{
  "num_hidden_layers": 11,
  "hidden_size": 192,
  "num_attention_heads": 6,
  "head_dim": 32,
  "attn_scale": 0.393,
  "init_std_qkv": 0.0243,
  "init_std_down": 0.0,
  "schedule": "wsd",
  "decay_shape": "pow",
  "final_lr_fraction": 0.0,
  "batch_tokens": [8192, 16384, 24576],
  "max_seq_len": 512,
  "max_steps": 5580,
  "dataset": "wikipedia_en"
}
Each number is 128 + 32 x the weight over its row's rms, rounded and kept within 0 to 255. Layers, rows and columns count from 0. Numbers have three digits each. The size before them is the row's rms in percent of the matrix's.

# up: layer 3 MLP up, 576x192, rms 0.0731, rows 15-194, columns 160-191
# down: layer 3 MLP down (transposed), 576x192, rms 0.0691, rows 15-194, columns 160-191
up15 092:113122064114156112093058122125147100156099078184096155116111104085200152110189125150057132085123
down15 085:142162106142153178042160254122093136094144068102120091118164135136117131090125124085108144181160
up16 108:145124097106147113077053125132133166178128178137091105162122126051140112125172093079096167113108
down16 112:131103122137165136118065206142095142116106137111138116131165083167155111095156133104122111150127
up17 096:176203087091114123136096068118138123138133076084096139109118093074175149145064118186140141077092
down17 095:142149125181177147100173090111138102065159140129091111160171088116133101125197135113108014097128
up18 075:171126079090102162133105054115147145162121105132123142149118113102203149128130154119081144109104
down18 064:074111121069049118115150130135099113187094084165128120176115099109096121174197079059147106136108
up19 104:212152114117140113168125113150177123122143104134123154212168186138119112130138089128121155166085
down19 107:153131145203112085132141172095139169116149111178165155188107173155105111181148098087134125164151
up20 092:138126133072110150150149102128097176130104142131117139161110138131111111143137146140116110075133
down20 090:127175105155118128099127195150148099153135049123096135150149131135135146104147136107120176186068
up21 087:189136118124183120092091074101193124148181069170117076113103083083143131117127100110094139098089
down21 086:170191119116145124150105183132124098139143144136104123076169142123153112121084132127087177148180
up22 107:147179134095126116098111082132099124140135146107073098116127174058172211108118139181068186135114
down22 119:162168161099114101099170161081154136088149103108146137149167034128177172157092091143121137189145
up23 098:115134108128149146140117063141118141105118147191149164131110090129145123083148167124107133104152
down23 101:153153126138141121066138152123142144139170121155095125089136117100165114135069128183154162153150
up24 101:156129092093148176128141092153182116202117090135132067211113108035101104091183109165096171091125
down24 089:145148112149185109176108071175176076040096132114065128071091123128155103144167127114176099149087
up25 097:083158059126143137141132125140192126165184171163127125142075096069171100122114065119150146089106
down25 087:121128109193092068156148127122108098116126119105151085093121183090105148158094122100164115136171
up26 099:151141120129200143054165128135120151091086142116131075174132079136106164126098127174119174140087
down26 098:175141211154175109081162215139141141115140140114181158108136169130089115121080189126193105150141
up27 102:112066101172182148114137126151158139134118095150084091175116074106108149143100187124115138097131
down27 108:099149116148155116098159172111092131144108112106088149100136142095117107107137077123106093132177
up28 103:120124076134105153157105087188207162156144124140098164092078158085115149126131178156141185163074
down28 104:135114148067090149137116188112079129132069157089071167144149130104112104133122136155132111097083
up29 104:115113118075140117178090099102152131189097069140117131063173067144173144136142153191072131126100
down29 100:076101082164134093151144140098121147146134155117120127112126129125138121184104122144200106101120
up30 094:172183108148106123167085110132168138136139119103118122196090155135158137125143100131063174176059
down30 097:131088184119111112127087104154152133153156116086151139116114131117114113105088088132132164159111
up31 093:137125085079167162147113107184141130140149124137151135131132113156126118155190137143085151057140
down31 093:094176068136149114181101207145066149125108139114117175111114162205117173073072143178185086106124
up32 104:141129107081112150100145126174154130123144123158134131116131112145177102132191130170086138051135
down32 106:085161119112122118150122249157119184143075134114125165125128164144106123147154147129115077121150
up33 104:094148095058164096155144129135128184139116070179162152174098127086129141122137107143071118050110
down33 106:142131197152142146107124255116102104092117153160117112133155155107106139090083162098154156154168
up34 094:112116108061101146131112095170092172111145122159097172142098109091159145105147087114136136092119
down34 080:118157106125105093108096173169113056106134117089119109072081180111136126177107166130116139146165
up35 110:115137073079151074103100118137115149130168103147111135113134094071111084099148102186106120083143
down35 107:138122150122176161133161206150056089129128151112142146142171160155150159076099130104204160184182
up36 106:151150065115093121085136139133092173173175152137166128115124068113150103140186101211105124081141
down36 103:150144153138170208110123231138112110123162146123136123108200205133105143054088157100145126216142
up37 038:192118069114158169103115085162158119183097101137115095169127078087143154105161143150058161140107
down37 032:110074113120106103066151146109095134093080119083163189117146128138133126173136135174131124121133
up38 099:143144138049129142079139090168136137136178143130128174149104106148149157123143167175093158123118
down38 104:100081159151109090068164076127062132127111154145101125091141147112133098084142117103139090160156
up39 101:128101108107090149131105118127140138180136082116045177127143154111066149121119222162076145126066
down39 098:148162170164133121149104175106180115112163120112176142125156151118129153123084110130131133140168
up40 027:176141051090147166069096117160162126137174078117127143120086075128118118133107142149087151118124
down40 019:092107113137116117158115161138122118132156011095132163141096116147142177110094101120173135115130
up41 110:112129135098150177031141122151106151140122080129128149139146150136121118128132141180095146154101
down41 111:145155138149110131126122156127157167157155099129152179058095104128162170155116114150162171148119
up42 102:141109134160143172096154130096122148114178045156122065133107142127182092054165151125094176108105
down42 098:098082119107108122137078114062097100133143110114055094132125147110069112158130063155099111083126
up43 102:186118124130134120115143088194174146124146149088097162122040121105152101128098210136147159145150
down43 100:139157161120140105109121172102121113114126142206181157161174177137166146115081120134136145186096
up44 123:218136132125081120110138106134101157175171080105091147118123133111100128109099142146138223126111
down44 136:160125165104165116146090130099062147107123188079127157120215173081076119153063095131188140170157
up45 125:141121134102109154142086088102175134137149107135117136190095100117132114112119146184142195134101
down45 136:159086077188236104188120092094132144076110121124144102121096142164149133130189136090091119128121
up46 052:160155065108129114132102067159186126165165122156115116127115116118192118101144159128106190082072
down46 052:134109162136128161100144213141168106122126113189186181157156124129121115194124135175143091143083
up47 104:180171113113131135145117119160121076180135111126104095094119139111124140084134119095103197103001
down47 108:134118144098146098152177178048093136160101063108112109050122140151122133153048150101143124158186
up48 116:156164163056107143109164107102122199112162123118074195186060147149171183164094140125140159161124
down48 129:109156093081091071141192083209156107132145091178106181202101135127127115127055115131073145125152
up49 099:114167107081168173112153104117111153142132101091115114167133151113173215137107139173115186058086
down49 092:103109132147112106128127207115118131108126124125167152097101157123129127150118139094166080125197
up50 115:152129104092082130160097115126170099094156084135075150091110141049136146149124114133092134167125
down50 112:166137163156170134074185193128096114145202087137166141169168129082096095092137110062145102150137
up51 103:151079141041105193066104095113147123109087154110083158114161133148182109124114133112133147120123
down51 106:116163124194103119153160142131197149098136086159181121068114157089110132119134099106154095130222
up52 084:157155122109141093196091085131135140088097113131099117115153084116085149121126164112094176110130
down52 088:024126143108158115147197133114086128101088190102147136104122132093147114191135078133145128116148
up53 108:102143142141128153142155122178132135140106077109137178150115178108116116123137175170144137159129
down53 102:193089110097157172157112170107128162137132145120119160141088104108127176146093121159149119157166
up54 101:195130113153126115130103098105138143179126075153075146104084108090122127153080129158117226136083
down54 111:129111169138119206136158161154079156140097149105083175136186172094089095166113105129145087173164
up55 093:188214163063152119148168109206176082159198117125081125114086137078151164137133125139115155114110
down55 091:142131172155165091102096124144097140064132198135124176109150156100128061135129097142135091195138
up56 101:220090129116144148113140091145122131180123118100088119152135164131176109052106113165054143139113
down56 106:116141182158113116104162092104060189116123143112132110108178141138133087135202048168144101118193
up57 110:158111070084139141069083124135123143165161127117128163201085078114070138110139139213080115099069
down57 110:100109140144146072106124254113043160083171118094130094131119141117085135193137101163126067132172
up58 108:165183095103155084129079025158171120154131114123104128107112128152165154106126119127083131166105
down58 108:166124115181101082157096096132119113089101183107143082136154128144119124130104103140141108105126
up59 102:137147063097152144067139128128128167124086127152128149179104152135172148056110084097126142144145
down59 104:113105196172134155161178251069097161111135136120155170121136124115132135141127124118144058134167
up60 099:122160127169151118101150091143203122114150158157156184057131103061117108080170123150087108164048
down60 097:108118123093197152097142163106109128072069108104170127140110131097141085129122094126123126144123
up61 114:128216086123131157118130087155135119204141110083102168167103127094121086105098198126096143115146
down61 110:127103124129126068130080054135124060083073147128142111065075053116081161125131163165110162117171
up62 100:108086054142107127113091100126170133154148135122110120118078134041115137128116130143094124106142
down62 094:079156126094128130161150153141135109160156087136134137073147100086097119113113122133152128155153
up63 100:154130149139135089070064115138174106166134129178094123185142132099159153162176088123142110082150
down63 094:161127112114126176105063254037089088077132136125110043144119129135083162157130119152099118146089
up64 100:181133128098142144102124061134153126083042145066130094145121144121139207087212090189106115115089
down64 093:182110142211145105114191156129087150055127187086121102130134115180131120094095101175145132106112
up65 102:118153160066144185139079123155143131123118160136069140105141110105115177152146125165132129138110
down65 101:129137123140137135140114199059089096112098170130143134126098132135192138184118103137103141117152
up66 101:115171125159142169105130104180120156133110053168130160105133104105114120161107129222101134141156
down66 106:219134149140156181103156210132152110139170106107107109139093113099186102115117160108155170116123
up67 106:122128104149144163066119123149158198168174060129138124166183115097146109098161121088113134105114
down67 093:110152103148137103164085158143117113088131163138129104111102077128096122135109085130163132123129
up68 097:147093099135137115116094069179101135108125145121113168124128109068074139057125133159093115086114
down68 090:031062136114113149138129132117129146082146130119116086183115112117187193145149146121163155134129
up69 100:122119132113138128156127094091082115120122121228157168109130102113149152164152113148098134112132
down69 094:110124189141188133137116173126128154165152135097110117170125122174120100132134113127170118190165
up70 092:179091097107147160131106123122089171122107133126101136139121044147129135135116108205095145100143
down70 095:074119135124098149090134185086097139140092133086131141121180145101078090151136103120146117145209
up71 099:147089069157162127112122128148163137107203021158125091125097135147138086114164104116090183126115
down71 091:136108109145139086138099205127163099103134092130134103066123113159153121165143125113153142177135
up72 103:120100113149094152117124110210134111119146136152089131129156118122143144098159168121116184147100
down72 098:129093150136111101161185181146143116099101169131129192149082144094164125111087144168142162126103
up73 104:198114056135137176164130085137178100139217129100092096154136120140116128105134132111129114097131
down73 113:134141093142147121104149155117150094177156060136130093108193120097155106130142105105136053123113
up74 110:126130129116161156084127125112169138125184089100079126109079125136135124093159145142100151170085
down74 118:099107083093145128124148152147135158128119103117097174103172096115057082140117093108065087119160
up75 113:157106081125177108127039142161132102158115119085084126110111120093169148055084113128048178109148
down75 116:126131131124088074139127108159135166189125122062154097106176078119141166070095095071156155094104
up76 104:138169148164128117130119104142175108146166149111111170142105137138140134121149135136127168162119
down76 097:157158147108168132124102130139105155118086073124148090109130143117106090131027115147108177141085
up77 099:146165107118148156132120058141110140172109085100134163131183143115173160111151119142126166137109
down77 103:162170165141120112163190151153127121141104153122071137135086113102081147116116111133164065101135
up78 100:209139179143168098140084127119092190139132136162115144098144125099158171174125147130098130140135
down78 102:155096133141148097093100202150102095087088156122153102147143156099088069147135104132130048161152
up79 103:189156125055194135138114069161117120136181109096111066125149171121105127140092132155089162156150
down79 098:098164121106100130154119130145080108188113118130086151117076203106114063114103129058133089108123
up80 046:145142089116142141092126106197183163153142077155159104158110120081113136095189176120095167067116
down80 037:148124142118092148185151171151111116181097124108071166187065127125099137183122148111141140144139
up81 100:119154100177104141120121123137104123135120084191088138128168116139131160014158175096108169119104
down81 094:123142149155144167152107227110088134099113106127162109142101141123143109117121134191108179145123
up82 105:109134140085114144104127124113188066125173124146095061138136137147121141042117161101103179127140
down82 110:111096100123121073103118155153115113135125147144099154095156142092061124188131115116107099160192
up83 061:212153101083152148088123090149194099103176095140116145166098111089140153096111175134122183100144
down83 051:140138109117157119095126255123127097153103114134174102132121170141139127162156125160131081192157
up84 110:097084150118103120116108108121124070141073147151062138149035117119135129110137166134056114116064
down84 119:083099116091053183173083136162148120103082160122104144105117109152114146127092179173089142132115
up85 099:166123103101114146077128137108109153184106032144077137140151111125175172085129125136091135085113
down85 092:130165137161110155137118255126076146093105127155159156071150137125148090103145145157150086143152
up86 098:127133154104137091083127070097182110128116098119163104149108139100100127086171153102067104122156
down86 092:088184169147086095106171151120120124148118107153125126138130113155112129137116119070109130178120
up87 101:150142030126086147112160114146118131145093139126149125141146112075103118096216088103122153075103
down87 100:172134122060097094137160091163154073062187137111101162151112172152035129132146113094125129140160
up88 103:109167104118180113155116078181096096094125116112104172142160081110163156075094103155129098079149
down88 120:078081168161174126093169103189082131212141155126151099162136115129047139203142123053151095172089
up89 101:156120162123188152123120141156150178141117158124111138142154140150177210085184094127073140079154
down89 085:073185160099119082124149212155178068132146071128175109108190202111104120172116163148158147166162
up90 122:111128097086152142120113076142137156111100164135097139135148128078113168090154167175108133140125
down90 155:196105075076161131112179116122102172131109150102096147112139127122135139146158084162116086133134
up91 087:127148124146148120125019097137148156168154153145132126142109117135141195075117126181063123121138
down91 092:093119144124176105127115135069150131090181121129104068180113107195178173137119142202107092135109
up92 106:128149095146105100109108093163187126180194082150149089103097134141120109143125110088103148155101
down92 108:101051179059071067156113134095114094109137156104157138123106054074082099163059095137124081093155
up93 098:127150120104152114154150122137152122119137096183117118115107150159191101084112173152128122158056
down93 099:073154110114155125109138156155157145196081118082095147085129186162153124142096166136078072161109
up94 103:141130097116166122137098105175138076113140120104105109132040058096113120105187158098089204151122
down94 107:124121218101119139105096207161126138091074160169113183147162080115114136151135118151150103122091
up95 098:124195117143167138120151134117115143082122067207160103147163072091122136106185159136130157114121
down95 096:169083133159170118161171255116169100163132141110133091151141122123153111143149209174128146085151
up96 093:141161075104123128077113098179144106136111112138093112153140158128144160127209167100055207129092
down96 105:119115201075186117148126122123117116090170155128103092158106149114137168174148112127135150161184
up97 096:163134122130140148109144135158121147139184154132162132122063108153127146137139091131101137144126
down97 091:100064138154126132137151126122099115143186168116156105115119136109108165149169085127161088132105
up98 091:154187124116153115176174089141163086126161144141102148122111046064110165125175147146082126148087
down98 080:099107125120192107197165134080165147125151107137105160199160159137095134135132156123156170157130
up99 094:158101104050072204154085123177077158120155136147123148163145165074153130062071136181173182147060
down99 090:156148152120141044154096173156191115124120107097186112152156156089090152152158188126097079105137
up100 105:154100141077109133114097108152134128117127133105138159161086112141074083118084095129124162146077
down100 101:142135113178138142107119193153114149102128154130150150156157146104146122139111145160132160159133
up101 111:133150135122194138102143089134108141102142141101146159106160115100128138125130136167147163135143
down101 128:170084101136168157136079078107109133109049160138066134173123112127128058122089104128160110117102
up102 101:189121086049139154106060086121139124105177102160193117132133125077071151127129133142121150124130
down102 095:096166110138171159109172119078084131145140175107120141112175100084142117133165113124111129143108
up103 123:118164073076177133113165119124105146097082090146103165149132139150144166102100128126058117141138
down103 119:139055110166124061138209186102140103121122133124121130116126130135080120133077144105061100148162
up104 099:087179128092084149158063078129090129141178100122063123193098132139108164151100080145080140139096
down104 104:148158101111116140127162142134122110106166117124140138170084107137116130156146069168121118081101
up105 070:203104094081136152127133062120154160162132099141146143160090114116149130116146127117107121101124
down105 066:087156122133097124148130129109104126097087150122117114108145130126121116111174095086086148141113
up106 093:158141126095117165086146119111129101129186093188103085163145107101122145068128125169153128165056
down106 083:095172145099170121125112166147094083110094104132134080147141129203136157098164119067141113117190
up107 107:152143136143147174113171047196151188104111143120086093094090147110136148143144117140047138169130
down107 106:082168082151119124139133064115096101161151143118087178127089124164149117120157141181134098147072
up108 106:135194104125136135090129119170146150142193043169115146153159101089221189124184166127075127143061
down108 103:118128152213144141144168215090156119104114133120126115119139148166192174132124106118129148151127
up109 114:115135131101130121130163105169128124090179153086122175128118105179178135154107130128113161083145
down109 117:098154133104074118130179102181143124131152154146083146097088120136123106142153163137104158143136
up110 101:116164108103132154140115095141115134154127169084048153106146063135141163166146071128069193120122
down110 104:130175082157128081084133133124106172087191116044118186112111126159197087147069107132151089102105
up111 117:135141151151112161118161104169085090130125107134096084192048134124131174125133125148117141112125
down111 131:185116121170127121159132106106159119154162182143148117092093140130103092101171210126144106070088
up112 101:172134086089118176150079104130143164183136166095137175094120132096136127089069123184105186091083
down112 100:135114132195155101174159187102115142124103126132146127188101157127104091146135053168169107131129
up113 111:129167057075087184104062096153101150169074130149133117135115100077140196120166126125107112127113
down113 125:153177079107131149121171134128100206130117139125127169116163111168100157132179090163116101170103
up114 096:144134103106192156136096111150120150066056102132159107123162133084147157099206140127112099138138
down114 086:189066147113117105165078201115147119154092081094061154165149098098076099131068110173151134128153
up115 101:178132137090203137103170123156120153103151063119089152195109141124100096114129102161046170072123
down115 090:100106135139061141105135119095150062132101087145125103143057111114105126138111123089161086163113
up116 102:150086165115163138104066099131114168119127070154147120127116084109139153056117162193099095115127
down116 106:100166123112143095130109152101144073157082113083079123130085201101111146146179115151186151097097
up117 102:186171137148100183097133096158138178177117109086124109077106142090143108141102130135092110107139
down117 108:156109155137116141096130152130128135092111079089131079125138110079118110174166137144104125093130
up118 106:131158109088099117167094029187130094119143089084128134124110122107108112108179161119149179097153
down118 112:075158071209089129156146131093090166124152142119125113093184116159169066111099079056149070141080
up119 080:161138096103164169126109064167152105150099137130095141147125092100175145150121155160112150117102
down119 064:080152166097118165156116133135112122107132076161159120159095174095200116122180125138152133122105
up120 091:148132138130133147162163104138127057089136059171134153121054095126157179140129170119155141114056
down120 097:088081130115150169107131106133168103163107115141078183116171159107061107126121113121129116110151
up121 049:130168131080166132118105071180154131137190116162159118157082120096136156115124146134069154136074
down121 045:127178121208104114148085177126097159098149144126148149133154087140153115149139065173109116172146
up122 108:175100126159135138114103118149205146203167148115140092086107129160102126139150141187111164141143
down122 113:116120110174174098113105150105146166119118127198183139161129110144144114102163113118161082117108
up123 104:137142072099119103087030085179191119141188157152122110077120115126153097125143157148091146123104
down123 104:115145116143084114139052114121135113075151148117155097092169123135129126162112093128150092076168
up124 105:162168137162147151078125071115187142134094105168150100141087139110112196114198152164106138169149
down124 108:086105157181115157167116142107078163150101082100158210057138123139106106149101116212146184156133
up125 092:110187131130142119131164111182138149097141114110113121099179114172194143098156122077118113148161
down125 087:154098091096169126111100255142153107174083131149111120142131161106101086145097131151118149123116
up126 099:099160105139126120111163101225144156146167100159139128132146114137183126116179086075140122127129
down126 089:136103073115158119149104247125141129156100155120139079153116175118104125161128105151073144115145
up127 099:105130095108172103159158122108125140196077102161102146123128099125151112145143101129102138063117
down127 099:132137153118175119134149255093119093101134115119117055127134151144108126126091118094135130148165
up128 112:188132114118147135164104116213146114112220059109122136150096085108106194151116091151094149113142
down128 111:133129147165111129168123198210155133122155112123132107161138133116105129104133119086101095161199
up129 112:159134090163099203115119126157147100101140064138146112118127112106128150057112149105120202126119
down129 128:110060125121107233127174157151120150158093136146100137118167151150083105103113166156136124196085
up130 095:109120045136166087080101131121157104166104099147064144112143089078138166093145147115061138096084
down130 086:128143084084142170066158255141124154106132085105130079134152136112092128110107120096118163168112
up131 091:137195137129095136152143129123137058131153102127158127090060092134193116115082086217136142129073
down131 084:103109119138146139116115104134109169106122156143118121194171161122098073113182143094118120121155
up132 093:191147090136213134140167075132124121160156096156194122100093170131120164146174118146074151131151
down132 093:068083099149139112121108106109092073109155183135123106092157120130109104139097078155197030130112
up133 096:143211113152229142088117064153186082081113129120124117101123142098108205107135088164139175123081
down133 090:141106205150146098119164140171160137116097089140203068156170112124117060099155144164123120084097
up134 102:107139144139131124081119115166206075108141113151151143159087163150111095144138136086113142159124
down134 101:116152139110146139135119127101069161132140162123158085105133068140107162168078067190136069118165
up135 097:192115143123130157144109106105122134143096087094158159129102111086126170100095074183110133153087
down135 089:096104126075056135133166160145112082148104155167089109132166164160109079094082116100067087114123
up136 099:134149112161104131124142122158171110159166146140110143123143113153114140134135127048156215154132
down136 103:172137149131108179103161242138120166104089157117122122172165155132134093082133151156123118162116
up137 109:121124109097109187118113114134101138137114120181151143103128145157158132076089073162123168098137
down137 110:123172170138145108114113177129249110168131082125100105180169139099133135165144185075109104129136
up138 123:164103082098117175130132110199127104161148142133090133159144061115106166123144120159164114086088
down138 150:134135129157113146186130155168124194177183142135125149140155084111137131165153111084128130119093
up139 123:158088121140103185100157113141168117134115080167102137120124134092134166066120142143131160126109
down139 141:149077123135109208147155136131113134158121143129089154147128160123079124112103180142149091182110
up140 105:145092112156141120127113064153140204122137080124169147182114084109167136144113185174109200120134
down140 111:159135122165167107138154097147151155025184100142124129124097137149150146137089195154138154191072
up141 090:096136167054115076109112147183133119120167097118131141121113089146162143151094151126114095092123
down141 079:101088084127116167148104188136091134166091153100146166080151158113069101136107153124096117158141
up142 098:187162167117159122086070116117114137176132135117088138160081098110158141128112163223132133085118
down142 096:118087133161116102116098181098079120096094147174127091140167121092076098127122140126105066175176
up143 091:129130156093167152099123099163149162145111101152108137187178163115079144155126104193141133174129
down143 087:192140138104189125154112221095166145144176101148143118122129189099116112118125125070159179142141
up144 118:149158163115103148091128086163116123164105123172140112152082137135173127134187126179126179133117
down144 129:140139170153167126145145196153168086103147121199133190173091150125132169115104194129176120191154
up145 106:213126082127138154138112107165111161154133142127058151156122059132104106137133120175082166101174
down145 114:099123109141103097091097174100129149161109067084095120142125063101090101128099037140086156125138
up146 119:138147107130192144085165123134120114108088088182120137155143127144147194131098158094050152148099
down146 116:128084127167139091111228201122144115157121117127170150139148138156103120117070148114069088164150
up147 114:103131115064225158130128083086102106195063138112071145154118139132105138167130180180110138156117
down147 128:139120089142136084162154103135130110163140197113097167070124103124135149094107125182154122122119
up148 099:093148130145125125153105055165141078120129098149104091118095155106155127091094048142148111078108
down148 101:072157149115112132140166156113118145092155115128085107074146178145146105166148155125134131124184
up149 104:140130050056167107125105130111120160161081113080105148110106139140152151108072091178089128106131
down149 095:116086151103117070114171209136056172125114175120101168099122141103140163122080174133115058120135
up150 088:186102076077110122149110080131115160070126097122147158158132127145171112104117128157154130158086
down150 089:108125112093076119118130145094122113159085188093119153174180135112095137088125106116176083089055
up151 106:159156156085143115114137071124166163133142151121122133107114091132147076136094149116074159097058
down151 113:109166111151146153083140162139093121177130065154147131129186110127097125146098121070140091177134
up152 095:128119108123125198129104118092091171148115091189132126111156044126145147107126129153151140137049
down152 080:169106157141099090113102176180111089101081079124137124126107140183089085165093107120090128127168
up153 088:174163120131117155121143083174128151184160150094111122125122112108152127079174185127126175111088
down153 085:115147130100110132179092109144120156085163139082120130108109146111142142188140101098128077144093
up154 103:180140091074180135086139089191136161110162135105083125135133123090156132120180155175129196115075
down154 103:145123115170121116129133107149149089186183093139137146095108190093054121133145148114162162107153
up155 100:098113095101164224137099106124183104117110147146110170139042118107077078101130149138123123140045
down155 093:156167151127132125157150145129147128151117174153170141195139105150150156183138143101157136086138
up156 108:124123161146136170081088127144142151062224100170097126088116136135171102082169104145087142167126
down156 097:119112081120136157110086202077139107104128061128113084121107120157154122102132083124106128141117
up157 104:115157090154154123117127122175147154171115164089104183123118139148101082099141183138068172150129
down157 101:140085176139136159143125213147137169151142224082110149106164119155141138096126149132170096117115
up158 097:119177122104204135123142074186128096147145158119110167095091140049137160116122137184109155151087
down158 090:149134160131117169062154103098143104080127104129101094175158115198100115107180167117100167165135
up159 099:116149124168179159105110124101149169144124111074073183119087127140166123094160102141134189158097
down159 089:108118151116135077136071202099116140153159103152131102164136109130013133169151039109128135209161
up160 105:216137163105122132098055129102156154154137151063093135130138154112117150149105115097098129106115
down160 103:134092137151162157102105229138077151103148151103158133132175126138131068122125132115104082170153
up161 090:156181087078132153130087034139195160143152091139125150087166111093166111119095104134115109092085
down161 086:097063126124159091131110136203103101134088162121097143188161190096090070127109100107056128156120
up162 096:172113142127141175104117103196132178154130093146107172157124040117103208143140151099118095131109
down162 098:118168129154152149111131125123176128115180173159140127135098106104174153184121191090112143128128
up163 105:100152140120130211083152144156111192147078099143102123187101109099180162090140157128068121167126
down163 103:142119117119154111172181211128086116127098167055100134084072146106092153144113122112092097149166
up164 101:181152059098144140113095111163142127086115134119133151121124128104164089161129131119127167157157
down164 093:142114137160108136164169158175104125100137150158107177136128111097058108124090174107179151156139
up165 106:164158125109120156082119097141169146094161149175078152144145125078137083114223122159146118139125
down165 105:146154092065140123106170143164097109137098175123080106127185173121078103110094147163087128174139
up166 094:168180085157090167127123101097130144182148094120096141091068109104172099118088123140116164089154
down166 082:134123151143130122134164118116153050149132104144124128142195129112070123100124167106140092135170
up167 105:137156101112149135087118139178142215139165118153150120146151089078157133111177182159122137082094
down167 096:151181142117146067106127186162117094139119110113163167122109141082121115130108117108127156097119
up168 096:150128130130177154146071091124164134161099156106086103117162091098153126129178123104067135108123
down168 094:121159170081093111139188178132127102128098130088144155054164143116122134149102188161122095204145
up169 106:209140118127119160166168111163099187186115089131082152070134115137099118090134168162120146111114
down169 111:086099156133124152114127177165134114123066157139118126083202144194148102144133129156107140137127
up170 129:127127104104150125104094106160144127131088133087108079132102125070114117145163111059050132133115
down170 121:122151130115135123133113157167095143057108120112128149115125100083077174199106098138096134134153
up171 104:134158100082139118149156127085113129167149114159125094176165108096140152091160083154123105072060
down171 101:141112142136143173159120213105120156125147141135132119137186108081111140130087132141130149141052
up172 088:157204113157114154165136087105132082133126069135131108104068074080193145111099109166130139090106
down172 091:115128127137143155133188064134123090143118155152098190131155127117104124117122163152122084110162
up173 108:093117071054107170101115119137130106166140070142109153079113124160174148148141118166063114058086
down173 108:096150100140100128139097234054095075137093129120120165138112139115138121158133061124105110072097
up174 094:146131180161161171148143095119138128166036128105113153100124096123135141141115137082130127163126
down174 090:091145127155171142124063132156153081161142063118155169184115157101068110118138142086077213117096
up175 101:109107103156211163090102138150118167067108162172083142112134145099162164101097128140074178178135
down175 096:167108097148130073120119255130136125129124169108150118131166117141121152074108056103150160157131
up176 111:171142115143148175156125072131152136139138083134132129150129142121160117032132162140118169148116
down176 140:153091092128085177129154129092129202137103114140102137126118140130071105146102100101119097120119
up177 112:165112181124096129143149106151105163202201080132119165107132101112139100107109223162145149130141
down177 112:128167152155190175102154199094115179162156118092123158114151114105167146106073109124170148197089
up178 095:088149138096082153085139123124131135143116103148093162096176172137105096059182205164069145121058
down178 089:122133171170159124116139255127096117059111153125166132138086212116120122115152150163089139133138
up179 099:126094045094139077071131105121153107113129109198154128184163157130090142116111117155079144179148
down179 100:097132084131090100125155254126172113201116059184131137095102140135114110145162131173098181159138
up180 101:163100119067131196127120093156099137144193097158154151181091120146098199101153146119126136131124
down180 094:124160149125116152165121115103162159145138118132134115140142149118097118092174099067171073116168
up181 097:174150118078111141093121074129143120216166108107045152116108108157124134122124098134126178150108
down181 100:117123121149120138150163097151136085080152111114151141075115093073135127096172172077156083131110
up182 105:191117156094081190121109108125135136130144128063183146150130124156140110152135163157149140097148
down182 115:167098141164151110134119137136151191125102091135145145175171137097159127157073098124129140184148
up183 101:151157174137106140077155117112169095104171143184151143195161150155155136123149160110126096116085
down183 097:092092145143133153136115177058083119109113151107145122127164178145116073166088090112149075115138
up184 110:128109104137151163124105136103142135146121103106055104112102125083163111082140116121121255123114
down184 114:167063116140166159152105162142078163172116119139067086156144163115058108118140080124123151166154
up185 098:189150109095102176158159117124129121120097061179131162123113083145137163153043131132143119196130
down185 095:135114111165092133140093158147130116151129060143111119162129165151088080138167146087101123131150
up186 101:115154070141086152065121142102141129152069040184096157140159130162163153018113110092058109159144
down186 096:135128184172137207117122255090098175098116101142136153143183149125147164094103171152141129140102
up187 116:165122132184136128093081125148181127139123158142100103131087191108107113151129111123145127170115
down187 113:093124119125084139164080145159139081137133142141056160076140117134101095079160149156101172101145
up188 095:106133077094189160105089116108148113114147124127111156134137113101118169180185092150120134136105
down188 087:124071111172125148116118139143136073078144104179128127125179169104119113095083152071106109184115
up189 113:182163140106125152147044114176111127183173118087100173108086130118097173122124077127110172117110
down189 115:136158143149163117086107162175112169104191102084159140168163099120136082124141087082146100144093
up190 102:165155067037152115058125100175181138123158073116095150129147171154155119112125164162091144133138
down190 097:133146144128104149174150087150145142141150126128138111090065129126076093155112149106145102108186
up191 121:164157128123135177126116073142145177126130142085108143119044130128170104110142143147052116101093
down191 126:096104149083112183124097124097170160159132174127080125161165088161168130108121151100065080170056
up192 097:127143112103157107163129058129090134149105122138156154117107076194158173149136161118127117138137
down192 095:112089146057116132187118164084143125073154099149136115097108148112105098133087080160166148204119
up193 100:104123162106136190137138116145153114169134111182109126142166159129144139084176182191141114121127
down193 091:109172137095116106159075077098146133126079145114090161118135064118136138112113118107139131130176
up194 097:097140144148141109156140048187160093098129052093103131124076155134168176152122132144145169170072
down194 100:137122058073114085151115099130110136055150144109090112119122134205177142139111120154125135124112